{
  "vocab_size": 2433,
  "activation": "geglu",
  "norm": "rmsnorm",
  "bias": "none",
  "seq_len": 256,
  "doc_mask": true,
  "steps": 3775
}
Each number is 500 + 40 x the weight over its row's rms, rounded and kept within 0 to 999. Layers, rows and columns count from 0. Numbers have three digits each. The size before them is the row's rms in percent of the matrix's.

# v: layer 12 attention value, 320x320, rms 0.0989, rows 264-310, columns 256-319
# o: layer 12 attention output (transposed), 320x320, rms 0.0851, rows 264-309, columns 256-319
v264 098:472498504484532494506507575551567441571474553477479530495418488505461577533469521526463507566508504450551447492517468492513558433549512526527417500539485498518498514563599538445486513472493506
o264 093:477477569556501555496564548581502517502502473497471582469565433527526517561506505554536475486522456465515436516537452499477530569558385499476470434535450432517468524520503501400517460543600483
v265 108:543450462456543470455519534492538473512486493469515457563543550553530436452532562418478483477519504478434506532392567576557441477468500563516529493503391574487514562483484528503474471420493412
o265 102:491498517455508496445535496489531542537542428486550494542471504503453524502460499472420489418518534464436469554471516535496480526469618562525552491529474548557471500510521494524427555524558517
v266 095:532480496526554448544463446477466468494513581564464519492438563497491453509490493478515552462504522513418532464532508556516510391546507493423506435444501532584540487538510439427560504440480466
o266 097:516487522489542487503447533527441511469509480495552507527524535528522500557488499436571523474538490493472474505481554476491482422547430520578479438441503523475467453552529462515506521500494482
v267 104:532525467514532515513557497551479532493470497485450453442430473485465426461459528525521524443484430462444506544462528434460464478514533532531521456560500481527508484426485517493483433466570483
o267 101:551515455466504507506576524468524442488538500506525467547504503433480524495557477491525525442512480458481447474507559465522472463490516493510457501549553523510456514462568380540498545505572507
v268 104:559496478518460492560514513567521495454544455483444485535569491529543432458516472509510452474528483469493466453489531460493462512467507517442560489493458538480488494507487548551483525562516483
o268 100:602465497493510520511521524540450501541656485496444458556530483574498436528499566461491448511603443446430540503526483459463471487501495524440522455448486543493513494514439495533470549535465560
v269 099:414497489524479525508473509487523516561564534507513521488520438487475459477430524476531623556441500555520520494529493546472477467457518554496514519522478501511546469535529412549434553515474507
o269 092:449457493499417547427435457456548532461490494428479533483455489585500515534519502514519544509506472495482524503574505487577497452483496433488578542536448524471528551552514525466463519557512554
v270 108:588484484446495551502493479492458417495490497447561444449502558532521469521498497448451518483465513544492540536505488538528483472551516534492578438497602459533496482541534498519512445508459453
o270 103:541537435535473557514500503525524434495440497481548475460538497561453500474487497455509558494528517532543444511482424446426485548528479443511581453494544466583449500521560453489557501540470516
v271 101:497546540534470504552542473515501457507482456510503520473520556523569523541520562482496567490489536555448497551547492550547473509497451508493464510587534499485489555541498515494443498495518492
o271 097:438545443553582536510475446515457483538517430469408599470495548519588509504495470494473541508466519540455509503573505569488560486461525433483466501450514504492545448545445458550486481478485504
v272 100:430521501557463490457462568498564495515514429537538530526552518534578535421514503457525492532509526508492554497516581473500490544510469508536533489514420505439497409497446562460424543549518511
o272 102:498461437470518460471454503484586487532517527516483526449544608515596491514498531467474489470485480472514549524569556521441474485562411567523552509504484432456529480541503556487500540565507399
v273 104:505485521518518560511467475514551472565579543581457499498444513470607481482431489458483478468555520558517524535569538468505531474459520438491471492444514442524498532602545476512485465504460509
o273 095:485511554494458567441464510516551474459568533495546511517502515560598504499458512512413479518545477522472432524454517498506548517461458423510475492467465439509488499523554465457475480536460466
v274 101:461531471476532449574498575453520519453542465453506491557506478452428509459495462547549436530540479523498496469504485476526467549440529505542572582515474544525469465477446470451468493553446513
o274 093:546506464489484455586492528483492533403450505522579468532459421498526473520537538484457493562511447448496535572514476534528526491410563479511489491524411419492488491534487433468522503517464515
v275 098:512478505538533478517523473532508460579511530509450485461441425460435544538467511539485454502470504422493554413454475501445568488469505540575466551532473431472526508528590458511481494447569476
o275 096:461571545527505511514445429476485487542486546492521450528505518552481503480447506520458480532509474421498517559484494500491481437489551574548505490488521436499499558525503500421474453410449547
v276 109:493541520576455523498512505457484585408497466457527496542516503515590588438561462545502410452546483549504552419419501486524524470465460456496560475486539536452442499499530524398455506496532511
o276 100:518449531480456538555499448446562454476466496536529418501506553460530477509592483483529508478473495550524555398425490544523517468501444523540498433479503493451442507530515489445458469495489408
v277 105:480498538489533483490533556436542452511496474501440524531506480495518553450588512560505517450520510498476420439492534501512505540520452458468550492545507499491467528481527459534555494480554538
o277 100:461547523524539429449578596453524497557546499493502541407509441483435504469552488511458539494433473547458466463520540547483447489456531439520473507463532472480475518556455520490442492496493482
v278 106:468579510518425537472426584490509475496449524488544476508575460558516530460498470516495483509492515519641503500489507415547521507493495495510457457459514523521567514494482545551440535502463516
o278 099:536544494491418472489439550498507524521496567499488505438579474497464453513537474526483453585541539515604496520520530425538483473442502454494445532497537496505513562509485506559449549486532473
v279 104:503453423493498552531545495495512509428508518625484526495495489526493503466476547560532559514495497510447516550510444485550485409491519490500525537389510485553541520467525476497506524521522452
o279 094:475484505479543569475502525477470550424551500484528533419532453551396568544429530528522533489514525501486512477465413497444524493506546509504482533507501489552498562533464445478509585482557462
v280 102:434545512510499470452501519476464492447458579476479547495541557527512552429528504477413530530516495501518486423547527561505486476519504481517495503499517576496495467496509539499447525485493529
o280 094:552504485522423524529510589456492492454505523433467492448549501559459501508539513474485513500550482562526559471467512476462474546508475517507520468503484555486505477501519499479463509520470486
v281 103:486539549436479474486478508497517547508531539570493532495469469554516497539512596494499537474499420485471500514485459494479452479490525430528497532482513523573512462488562520585511461498455446
o281 099:485641459459489492505416498434476554496587478553491518526526470529480483519441531462485503571513522465475537499481505462558491502525508514468484451450485485526521529485560502500460478548539508
v282 098:575536442472497480529497442494487539484471470499529534550570554506501444497448494474439552527531457478575465552451519441474511530550504551541420525464483455520480571512470498461513543445467513
o282 093:537586539451433505520523461608466495415584389515536497531476477565464484535426494462437557519567534506533525549480497444511500481604431471520463488470438499455480493496458550510528527485552519
v283 102:506494540488473445467544409449539414554510502461530378541463459484516512434505474539489436476557524519463497454449468438515547482548500471468448488549494516446489482507578494490457484467433531
o283 094:558429430472513462422453470521515542523480487512466492552376430480495482475511481509486473496523570539586523476486445474536436485502488442472471576514496541511531442497548508470526515522498484
v284 102:508477493508496571524502545583509438544485527489481503483530593538525453556543559552419514495532472482422515496620498558487467494438476546517564519490513489509470570510487541454510537462503537
o284 093:481535477466478608490474502526505458531544526499489573535502568464547489496421476502497476579465539525465484486586477572486464530495467516526511527489493490481538465546474442496519449520508544
v285 102:560473530524471517526517468577488504561501475518549461526495559441512480452500520476511527400520509508503491441508480490502545473424490541529508527418488494495505464472534539511541505472618516
o285 096:507560503511498553483538502575487478432486532500509480428538526532469547464427517528510536499485502485542538510505453481473471512471509502453525472436471508538514464405505481533549484488578577
v286 104:528568511519533577469536473506492514554525473481483437512424525583445428479526508535493587450528527534467509452475578550434513458523516411499450473506554457521475526524509499496562473517519440
o286 095:470507463518498541474528461466362536511476487534562551476479507543474531540506559540495527485529492575533466561450465485448477530522448471431472560438507535511520559533414494563455517530511465
v287 104:527516445455520536516517450544576497525531491534538475484479482440554438496487490460546461427482523513470531560484473445457502502561498460490428483508514529608511495519473481444548447502512463
o287 101:479541449460499481484503528486434478549477458507583449537570506419548564480500503555503498519530453511443461569454530484448529468500548570481496513475520522482523518599557491484468462502558463
v288 103:476502557524528491430512540459460501486414491460494415493548543568509528492515540392496517430514486493576462488519449498463499463482548490511506539494440520529514535519457595425502541509497538
o288 095:521493569512530496553541473496485566484490531421461503520494494497499526427531514414519527486464513494523512484508462486393480513500467523543610533546477539487531513545478552501539502528546532
v289 102:531512528476449544430505480467474471480534508597460542473509525484526485590503527569556477506521574482538519519524460503461523481497482503447493506509496554525543479493468467480462521469429522
o289 098:486482516507468513505517498534518500482515549530477586481498507497480533496530468515464505469505484452488557539473519540411475509538509503482465538559470557472471507478545441501582510516491519
v290 106:557469516544494471495513480538490489503495514475578453457456523535503422606468580445630492497476452493508520509641503473518466484467496504474467544509602382482446533557516534462469501477502561
o290 098:492497495589521511528543545489450496449469438517597452481560522541550524436352486468545544462489448502472441466530470420463500468505503505460511506524451442464492464527541533414526466482511534
v291 105:505468539493491571433464482551485449495518494487476447521549490422446436460476523550503489435442523537570507549480506479553525470576523512498469493461427506463505474497496523495487476500495547
o291 099:582475572504430510509418543589456537502499462486517523556493482483501481514490483534487506500506494472536523516438431479524530584497512553470544517521458539457533492490497495471524477470502481
v292 109:564524570486468498477493504495523513530507511556537471497449504435430485480419458475539477529472460449495513479474473518509535457542488485509487561491483558489495504498476547486549498466517487
o292 103:553457466424458437470542475496506518497572552502470424512548492501512507433462478452501467548508534502486474550420401503551493520521407436563512487508540528490470474535513464460457550431553509
v293 103:524451464507482494489513527460540533492504496456496505425479585529512513514536458469499403507535556463538459492486490563468501549463490497489485519494510579538515535496466545486483519514542563
o293 097:532568522495508504507649440528527493427438508413520509511461467469482494525502422465427504506582490482535497499471488442498459500477458452549523516521543544579482497566501524476518480468485566
v294 095:599473470496518539513480501475449471433439513492476512440494523465502527544435504409471557582466477590491510490417511559516450442492499560501430520542512510499520461480561491541549530572485501
o294 088:526496541477432526464541514477496460457546438465506459526480525486454545505444510498517570474501472523558457464457522546462575516513508533478415487449475563456497470514561477577542554517502502
v295 110:499487505455425481501521499477500601490499533500521486488577497520570578572468493471471550496441522487504477499526452515483479488501547489517443487498492437486427465510450501534534428484602499
o295 097:571472525481497412466551525566581580534512565516503502472515456545526550498433496557547511458569502451474461523468516474504457510498511528491517491446519471575506506485495547492518465466490536
v296 095:537487511466464455484436469488443570476459539502505459461467502489528418541499469489473513547510451467522497506536465418562471529513527540494516495494524508476538553503520438485507504481512502
o296 093:526443562511484471442534499511517464551471496508442488520429475512544533525511486488486522460521456466512546559506482419512511514534555493515498454436524482432494514597545492538493504497538458
v297 102:528506502570480478462537542610446409479525463509478524523528539549550451500554491520441443565541463528493504524532462499572491427573477463501508500481534491601507551457525493525475444499518507
o297 097:441473563466558472457537461534468487491488497512569534481504508501540527449586463482488478522497483537442429468409476511577501499525531449501512521541477537581554483532582532510438513502474426
v298 102:488487546472554434471437557585480501433523517622445517498484546531422526526513476499518559565518384494488526535476536518523549461449508441495468484537454519459513495453498498449518510461440476
o298 098:520479509453467408527541456475479494493473452581465513576465518522482493473554456538521518536432486508491537550463509541489529511460448507471538429522493515589515491527515583510523528498507522
v299 100:392494471495455497495478494510479477453487435479501502459559550537470527449460530609555496516538481478483496544560485492518458459488530450549435543505473497503528497422524498491441487451507503
o299 095:392491451427452462551519528534456529512509481546528382429532464474504482426538510536494535459537554489446529467527478481479491523517525397515452534497479480499580526462505409423460542476519509
v300 105:484516519558549501487514566486506500569547546524481483512494508519470458522534477452482557442467495442540511439499506521514434541457501484499572505435513497464490554546528540525528437412560496
o300 098:481488472486492500542485538514529428490509542437506558538559520557580561477522526455499491528502557466514558527470465495459492450432568495478488495490472509475475556517500514463469503460527446
v301 097:483504507508477615482484439486514470527476510486526511544515500531516561484544513499412549508515533477479503515514499515518493513565586459457527510523477498459497506551483471392527596483479531
o301 094:513523521563538512472469476491481545509494503450513477550542522518515554550439513505477583567491517480478540521525528497505439514551553540526490550492556516416526406449508481496518496510527448
v302 098:453548461445423482524553517460478597461410447473476560512580509502488509595526441479474499409543492506503532484490517499597543496562488468472590467523472523458491435444503510511521492536482608
o302 098:511469434477485426482517483473471522554470480524502542439500530542516426610479506425473431390484443555543499490494511509508566444553525486530519505452482482509476464534452467502527519455496507
v303 099:566542540487569440415483517534433527500532546522382502488506517545506457422515532499534486461503436479548497437530499469517531553485498421470490520494537519568442360459547512521527475559628554
o303 097:500498505435518432448510524454470537443528549551445495470493543521539460471450497519512486527463435536504449544546476522461509524499485506406449394459496458529458548470553498480425535535537494
v304 103:516526475506498486530507477447515504448543477501523543550546465501548556506479488502445511432539520498517511545547490542510470481540485456483640534524465469473469550480461480487473563571470524
o304 098:574468576509520470450514459458477480583537411446521544463516548463434514481427517469455447510487453469493543514549471539538542490440450509539509476517510495541472517503377482463512562522470421
v305 099:422535502413586505508489532530478481559524435558510528450449477491533522564487557528541551500523486486494461482519524534563570502531480482510537525520416468461459494436558441489531535471455483
o305 093:424537548514531543533513515577477502485529457531498501396446481559490419495548528468528532526509480600527511578511492511526474507508493529438570498466457522442488484506550485503514472487486503
v306 103:450510508430464494459449514455559518522524482446430466491515507496472467528536456503554478457479451548546516510539537479533505451515495500504506443532510602543531555544478515548592484534568440
o306 097:519512486419558527482464524470542529498487431493453569488495457526437463532535546550489467489531523534476533513525483465480492500488537459532502493461473502489459481546518547499608507434557484
v307 103:504490513484503471494500551503475509578517488497509508548544451450602579526411557485477476514523437534495498465499523523476500518425492500487526495557555543488483473456479532543499561508458527
o307 095:557394544517533524531458534508473488481451464577477475517527475414510487579513529455490545546532504501512534553469474501459456500514473508521516476536501516439461450483440608533488460553496550
v308 104:487557565550445457570504481581501539515473405469498454436579467514594493458556537506529456479488546503536496492487524463495524504480500532464518459498445459478460469509541478554452532531450480
o308 099:544509548478476497502474516541505495619438563464426441393523429555539482532509557384557481516478481459454532443518534538510475496418529453526567583519476432492504548435526462492501571509473527
v309 102:483517451535470592443437513519528511499482499512491419495495484542454615467575555474525436556480495484503471534481478436497493486482528409445506482543501535467484464449452476563564459554507497
o309 096:505507426534405514500421520462523566529551438541533431548514504502558524470560521492505550485497472504469479447494542475471483525411548437499506491467527527458424531444538549572545484525530463
v310 104:478512492500529508502536493503513528503470484468449534497524457572514549525515526564544541526513539494491461526456551502523474393486480586484507455517482436560541515526440472450434515480532494